python train.py --n_layer=14 --d_model=256 --n_head=4 --n_kv_head=2 --head_dim=64 --d_mlp=704 --vocab_size=8192 --activation="swiglu" --norm="rmsnorm" --norm_place="pre" --norm_eps=1e-05 --positions="rope" --rope_base=10000.0 --rope_fraction=1.0 --qk_norm=false --attn_scale=0.125 --bias="none" --tie_embeddings=false --parallel_block=false --init="normal" --init_std_qkv=0.041 --init_std_o=0.0509 --init_std_up=0.0586 --init_std_down=0.0586 --optimizer="adam_hyperball" --lr=0.00359 --lr_mult_qkv=0.7 --beta1=0.9 --lr_head=0.00672 --warmup_steps=200 --schedule="wsd" --decay_fraction=1.0 --decay_shape="cos" --final_lr_fraction=0.1 --batch_tokens=32768 --seq_len=512 --doc_mask=true --train_tokens=326000000 --steps=9949 --dataset="wikipedia_en"
Each number is 200 + 30 x the weight over its row's rms, rounded and kept within 0 to 999. Layers, rows and columns count from 0. The size before them is the row's rms in percent of the matrix's.

# layer 3 MLP up, 704x256, rms 0.0587, rows 423-431, columns 128-255
098,215,197,209,224,192,183,220,237,187,177,192,237,178,221,176,219,207,215,178,216,205,201,174,187,192,201,237,213,253,252,213,209,255,174,208,156,237,197,197,213,154,131,227,157,173,174,222,239,195,198,231,250,219,241,207,225,178,236,208,238,184,223,187,183,182,188,168,219,220,194,290,189,233,241,157,194,229,193,154,171,196,243,234,194,145,195,204,220,188,250,224,166,224,178,184,262,168,190,207,261,168,178,203,126,145,241,172,240,179,192,133,104,246,215,179,204,201,178,201,184,180,171,194,187,210,169,208,209
101,223,152,217,234,239,204,241,248,153,198,243,136,236,181,220,196,150,194,221,202,251,185,249,209,248,179,184,164,266,193,214,144,167,187,167,162,177,139,230,149,188,224,223,160,187,147,206,190,158,169,250,129,187,124,203,215,200,222,223,231,185,205,210,212,221,197,207,244,236,157,244,233,170,251,204,193,186,199,238,162,189,239,150,180,191,240,113,201,212,222,195,237,240,186,186,162,186,234,166,208,177,212,179,240,193,209,183,220,189,213,195,191,175,186,195,227,162,164,204,276,186,163,194,192,185,183,180,261
098,225,243,229,181,168,231,176,223,172,280,184,203,199,253,151,217,220,181,179,159,222,156,238,189,164,199,156,239,219,231,204,194,247,197,193,175,190,218,194,179,192,142,165,190,262,153,163,264,183,211,228,218,198,200,256,229,191,226,236,172,180,234,221,211,221,263,192,258,222,227,211,210,221,135,177,200,251,224,200,135,201,184,197,190,184,221,211,215,142,249,218,181,205,206,262,174,232,190,212,226,184,247,226,170,176,261,189,242,214,164,232,191,136,249,156,246,182,254,168,184,180,190,187,212,239,234,209,188
099,169,185,235,179,200,203,209,183,208,179,162,227,188,229,219,171,161,197,180,213,174,222,198,206,183,155,209,199,180,185,187,215,173,169,200,233,178,225,188,163,219,177,222,215,161,196,164,225,266,133,183,171,230,184,260,224,229,182,192,230,258,260,196,216,220,112,198,181,216,265,167,222,161,219,194,216,199,198,209,178,181,221,214,238,200,172,247,178,216,195,235,264,231,141,196,179,191,208,168,188,170,250,147,190,199,166,198,226,239,192,197,209,212,175,233,242,197,180,152,240,170,208,191,210,173,181,205,172
094,197,240,142,217,172,210,224,174,191,232,227,250,228,193,204,160,195,153,164,191,159,223,203,217,163,182,191,198,205,232,181,186,183,234,254,205,197,184,133,242,260,186,196,174,148,228,221,198,222,207,250,205,206,245,197,183,163,194,158,195,194,198,211,194,234,237,164,145,203,235,169,229,141,201,216,202,202,184,245,216,199,237,181,204,180,197,224,209,236,244,222,226,174,260,212,201,216,247,131,208,210,184,197,192,196,180,271,210,185,225,158,192,246,181,186,154,176,235,178,187,189,214,217,161,188,172,229,185
113,196,192,145,187,206,176,200,169,223,178,247,207,231,263,180,202,223,189,235,198,188,233,199,179,174,165,228,212,258,175,193,223,239,184,180,172,173,213,192,206,146,199,200,225,187,212,178,239,176,214,218,218,246,208,171,227,230,209,181,180,223,197,190,191,210,187,200,267,224,212,211,182,145,222,188,170,184,178,209,229,243,186,234,240,205,183,141,208,120,240,223,157,157,183,194,207,188,181,234,192,134,192,184,147,160,125,223,220,265,178,227,193,147,226,198,199,205,136,201,237,215,161,124,172,215,186,215,240
092,229,177,219,191,259,149,204,196,195,259,213,255,206,176,194,218,214,203,204,193,235,187,180,208,184,159,233,131,249,168,183,172,234,178,114,194,213,224,166,200,173,196,181,242,137,196,212,206,190,208,187,214,214,198,246,201,208,245,193,190,144,190,203,193,245,208,240,208,205,229,200,202,199,174,179,198,219,233,187,171,161,265,233,207,238,211,215,202,241,197,190,248,148,192,172,200,178,211,219,260,220,204,207,257,267,163,158,197,232,170,201,157,220,214,193,210,181,167,222,167,199,145,139,227,212,193,207,260
111,170,207,261,209,182,214,209,191,223,159,140,190,176,237,212,209,212,158,183,179,149,162,194,276,179,214,199,210,196,234,169,194,175,203,292,250,217,166,199,197,209,244,220,142,169,208,196,159,193,175,187,232,200,180,166,197,219,203,195,221,178,213,186,204,207,203,159,207,190,145,187,226,227,200,234,181,157,261,205,233,190,203,196,215,219,175,195,259,220,163,153,139,224,187,207,228,192,178,203,191,210,215,128,177,227,199,187,153,156,227,204,159,199,222,229,183,161,215,250,230,209,229,247,245,149,183,165,115
106,194,237,189,259,164,164,207,188,205,178,214,166,207,212,196,194,131,243,216,153,187,228,255,269,213,153,169,220,165,225,221,171,190,171,197,210,191,238,247,179,216,180,164,156,220,226,249,219,159,163,152,228,177,245,166,212,153,200,159,159,144,188,228,198,198,241,248,198,232,188,180,176,187,146,167,260,163,203,169,156,196,198,206,179,148,190,147,203,174,188,231,150,170,212,216,226,155,240,218,187,232,187,182,213,195,207,154,233,174,218,238,230,209,211,216,245,193,238,183,201,210,189,256,238,189,239,230,138
# layer 3 MLP down (transposed), 704x256, rms 0.0586, rows 423-431, columns 128-255
096,141,177,197,168,207,213,239,217,179,179,217,176,199,229,225,201,219,200,181,255,203,219,228,211,187,157,235,204,169,201,196,186,198,229,261,205,197,171,175,192,189,162,221,178,170,230,262,170,211,182,180,223,205,253,189,190,221,225,148,149,195,174,202,183,261,187,220,264,162,196,216,179,166,271,163,217,166,170,228,204,163,248,172,167,193,122,172,224,236,209,188,134,220,211,228,210,195,198,166,225,193,158,246,146,142,181,126,272,158,264,186,194,180,193,181,187,234,207,219,155,174,225,224,183,145,180,201,237
099,202,225,203,206,163,141,158,190,197,221,235,239,197,211,174,194,218,192,173,224,156,198,139,190,189,187,230,225,129,163,195,226,186,223,214,256,182,217,248,245,216,175,187,185,197,184,186,211,275,183,167,215,213,312,236,165,216,199,218,196,195,235,149,197,209,148,204,188,217,216,206,201,244,172,189,212,240,240,131,209,201,155,239,222,218,166,256,173,198,158,183,259,197,275,178,224,190,204,236,215,240,187,232,178,233,139,183,205,163,175,193,221,207,163,195,180,177,239,221,207,205,208,254,178,222,245,164,184
102,190,233,200,196,187,201,233,185,198,195,221,168,208,219,213,88,233,189,216,191,205,174,261,181,177,148,174,237,220,226,190,180,249,267,143,157,141,209,207,231,216,155,171,198,211,204,186,253,161,264,222,207,188,251,181,160,195,183,185,179,151,242,178,198,195,230,191,197,261,247,179,247,200,135,218,221,210,199,213,220,273,190,204,211,193,207,213,191,167,267,158,180,213,169,224,178,212,159,218,217,217,219,245,262,175,202,187,189,188,203,219,211,159,252,203,175,185,246,219,161,189,247,251,232,228,223,167,227
096,213,225,224,233,251,220,182,243,178,247,210,212,147,177,215,199,238,283,262,237,189,176,166,169,198,189,225,176,187,169,192,254,232,241,242,195,175,193,236,195,187,233,186,228,203,215,284,204,186,149,227,207,194,194,133,192,218,240,245,241,203,169,186,160,177,208,238,209,208,194,206,169,215,165,233,215,239,217,163,264,245,256,189,181,210,227,186,161,212,208,143,201,217,223,209,201,197,153,232,209,229,194,207,202,200,213,194,164,182,225,213,232,183,172,172,193,161,262,235,199,238,242,197,209,173,217,212,197
095,199,174,196,182,228,191,208,205,210,159,191,154,172,225,198,221,225,264,205,204,239,165,220,231,216,244,168,213,205,166,191,198,222,173,154,187,162,204,254,159,119,235,210,206,226,170,191,216,175,197,127,223,196,163,198,237,232,177,249,212,191,176,209,197,174,177,215,267,228,164,201,163,237,228,161,187,198,235,150,161,207,227,221,226,222,228,184,178,167,172,157,221,216,186,171,203,201,155,215,216,178,196,175,196,204,226,161,198,220,174,238,172,171,193,212,218,216,183,228,184,192,177,190,217,196,213,156,212
115,211,194,172,149,228,203,187,167,209,163,254,237,213,273,194,195,229,193,217,209,175,199,195,197,184,191,192,248,280,163,181,225,226,194,191,174,202,227,204,196,159,190,229,203,194,244,212,250,196,185,235,216,274,209,162,216,201,182,189,155,227,186,180,205,224,164,198,247,250,218,228,202,132,206,171,157,229,201,205,230,239,215,220,269,191,181,126,175,127,259,232,209,192,192,188,190,170,167,237,191,131,213,227,178,183,140,230,233,249,199,207,196,173,220,202,205,202,139,224,222,227,172,151,165,201,196,250,222
095,226,168,168,204,206,242,234,193,200,193,231,203,153,249,155,215,161,202,218,229,190,211,263,217,213,181,204,226,202,210,180,198,138,201,187,163,230,246,155,135,176,159,191,201,242,171,199,212,236,185,201,168,227,151,148,182,163,205,202,240,244,211,191,258,185,224,190,215,166,175,204,171,181,239,150,172,197,160,186,166,222,207,211,167,147,194,198,167,149,149,230,181,192,216,231,200,215,152,208,181,228,229,262,185,174,192,145,181,239,189,245,193,201,201,207,206,217,216,165,199,196,183,215,161,293,189,213,214
108,198,180,190,168,204,192,201,201,161,174,164,200,247,162,185,196,215,192,166,164,177,186,191,184,133,177,203,165,199,212,176,183,220,209,250,236,180,174,215,204,227,232,234,157,204,191,219,174,218,175,210,183,256,225,187,171,240,295,241,178,214,197,177,227,191,173,140,204,258,143,235,232,266,221,250,225,127,257,242,273,173,181,178,208,196,180,194,180,191,132,163,148,205,237,226,233,174,188,186,247,175,251,198,182,186,186,222,197,161,220,189,164,186,243,243,140,167,246,186,199,176,206,204,225,202,212,176,198
110,156,221,230,244,163,189,213,189,169,151,215,179,167,229,200,187,121,221,224,178,196,220,250,268,192,190,206,228,172,220,207,195,199,169,196,197,167,221,256,214,215,147,179,215,222,235,251,212,159,190,150,211,164,225,168,194,183,211,126,179,160,173,241,204,219,259,237,230,225,210,163,166,208,162,180,225,144,171,224,162,168,236,211,158,199,196,151,168,223,218,266,181,152,195,218,216,166,245,226,181,237,182,218,209,170,214,174,195,186,166,228,241,202,210,228,255,172,264,183,181,214,180,250,221,219,256,203,165
# layer 3 MLP gate, 704x256, rms 0.0583, rows 424-431, columns 128-255
104,160,216,152,225,188,222,215,156,210,224,148,204,188,205,225,204,208,233,222,200,199,213,209,218,190,159,197,231,185,218,207,192,228,203,213,182,213,210,185,198,182,194,159,234,199,237,196,191,219,202,184,266,173,186,227,233,239,168,210,147,175,180,194,207,171,247,171,193,195,189,203,211,195,141,213,212,219,227,230,209,227,254,218,198,175,233,237,187,199,212,205,172,171,218,248,225,219,162,247,159,219,213,218,179,140,210,213,156,234,170,228,208,189,214,167,187,238,266,202,149,209,164,134,184,217,180,254,167
099,233,205,225,208,239,209,149,195,238,219,194,167,208,201,206,317,208,175,167,146,201,224,204,206,191,211,169,159,167,214,185,196,205,171,250,214,233,189,214,160,169,216,177,219,198,212,196,196,237,192,236,189,260,191,244,236,221,217,212,190,237,191,219,147,211,182,191,227,148,172,224,222,165,204,197,189,159,243,252,202,103,165,227,212,215,155,169,212,212,152,229,200,213,218,189,207,230,227,181,180,186,155,175,196,190,211,190,194,175,223,184,205,167,159,167,225,175,201,152,211,179,197,222,150,195,186,191,161
106,170,132,174,157,120,203,189,211,219,190,169,233,207,213,264,197,235,149,199,180,236,210,226,239,233,215,243,230,204,152,184,184,173,122,219,196,195,168,188,230,228,215,159,186,138,196,150,183,210,215,182,204,208,215,216,220,193,189,186,181,164,219,237,200,183,209,207,163,201,202,154,270,188,227,185,210,191,173,220,170,187,208,203,231,204,149,232,174,225,199,191,186,204,176,154,209,201,226,186,210,187,216,217,221,231,216,177,269,203,177,194,175,232,235,200,170,185,159,107,236,157,193,220,238,185,154,180,156
095,163,223,192,195,210,215,210,169,149,202,147,225,174,240,209,206,195,225,162,175,216,192,201,225,181,200,137,184,196,182,234,183,199,225,191,215,176,204,240,162,174,155,199,176,213,195,163,246,142,185,175,213,159,223,177,220,182,144,174,208,146,217,140,139,216,200,187,212,227,220,155,274,216,192,187,232,183,186,169,145,212,221,137,260,181,218,214,162,198,187,198,166,236,209,174,146,212,204,156,240,196,196,168,180,173,216,237,248,213,187,214,169,200,179,184,177,238,214,225,154,209,143,215,183,232,178,158,182
102,193,231,182,223,176,148,225,205,214,243,186,191,223,182,201,230,176,145,250,188,185,202,235,251,205,237,203,168,181,191,162,184,195,174,164,199,183,175,220,226,158,207,194,215,209,187,201,217,203,251,195,174,207,168,236,212,231,261,201,228,224,206,233,225,187,247,197,275,156,204,166,217,167,245,209,222,176,212,250,180,162,201,225,127,226,226,132,280,191,183,189,153,150,230,193,178,223,251,165,162,209,108,175,179,182,196,170,168,236,176,206,187,247,234,195,162,214,201,166,205,204,237,160,161,196,192,211,210
093,175,195,206,206,205,189,180,176,229,203,171,268,212,145,215,220,176,167,162,184,209,210,129,179,186,152,180,208,178,184,196,171,244,215,173,212,214,180,155,246,254,240,162,205,200,191,209,173,152,216,179,210,245,223,230,242,231,234,147,178,169,161,207,163,200,193,171,182,193,179,219,239,207,182,248,217,205,217,223,196,136,267,193,137,190,196,210,241,253,217,203,196,167,200,171,166,232,265,158,182,143,218,188,242,217,203,208,246,194,165,143,162,214,266,167,212,165,250,213,179,219,181,190,227,136,220,218,190
105,186,180,177,141,214,186,167,202,153,259,220,185,256,166,191,198,201,196,161,223,180,228,203,140,185,189,199,201,195,194,171,244,254,196,190,179,186,192,215,188,176,236,199,253,222,176,235,205,213,251,206,155,236,236,218,142,242,256,208,166,191,153,193,263,169,141,213,190,229,197,255,175,259,251,224,236,151,191,247,216,184,218,159,188,236,197,178,157,181,177,178,195,201,248,217,175,258,208,221,198,187,207,245,180,162,185,197,212,195,155,212,203,194,204,186,155,210,200,150,190,186,179,230,169,209,227,201,263
098,159,178,209,276,214,215,190,200,237,244,228,181,181,184,185,169,201,172,181,135,163,190,213,204,217,203,173,143,178,188,146,182,197,175,198,243,216,157,198,195,182,250,205,224,216,242,171,244,223,189,167,174,236,208,180,226,200,250,258,185,207,216,230,185,204,212,220,169,194,160,178,166,185,227,229,215,198,224,206,213,173,217,217,165,145,134,208,185,159,218,189,159,180,147,248,290,252,197,237,264,244,154,180,191,258,230,185,157,176,222,181,182,208,172,184,170,112,237,193,246,186,162,224,201,224,232,216,201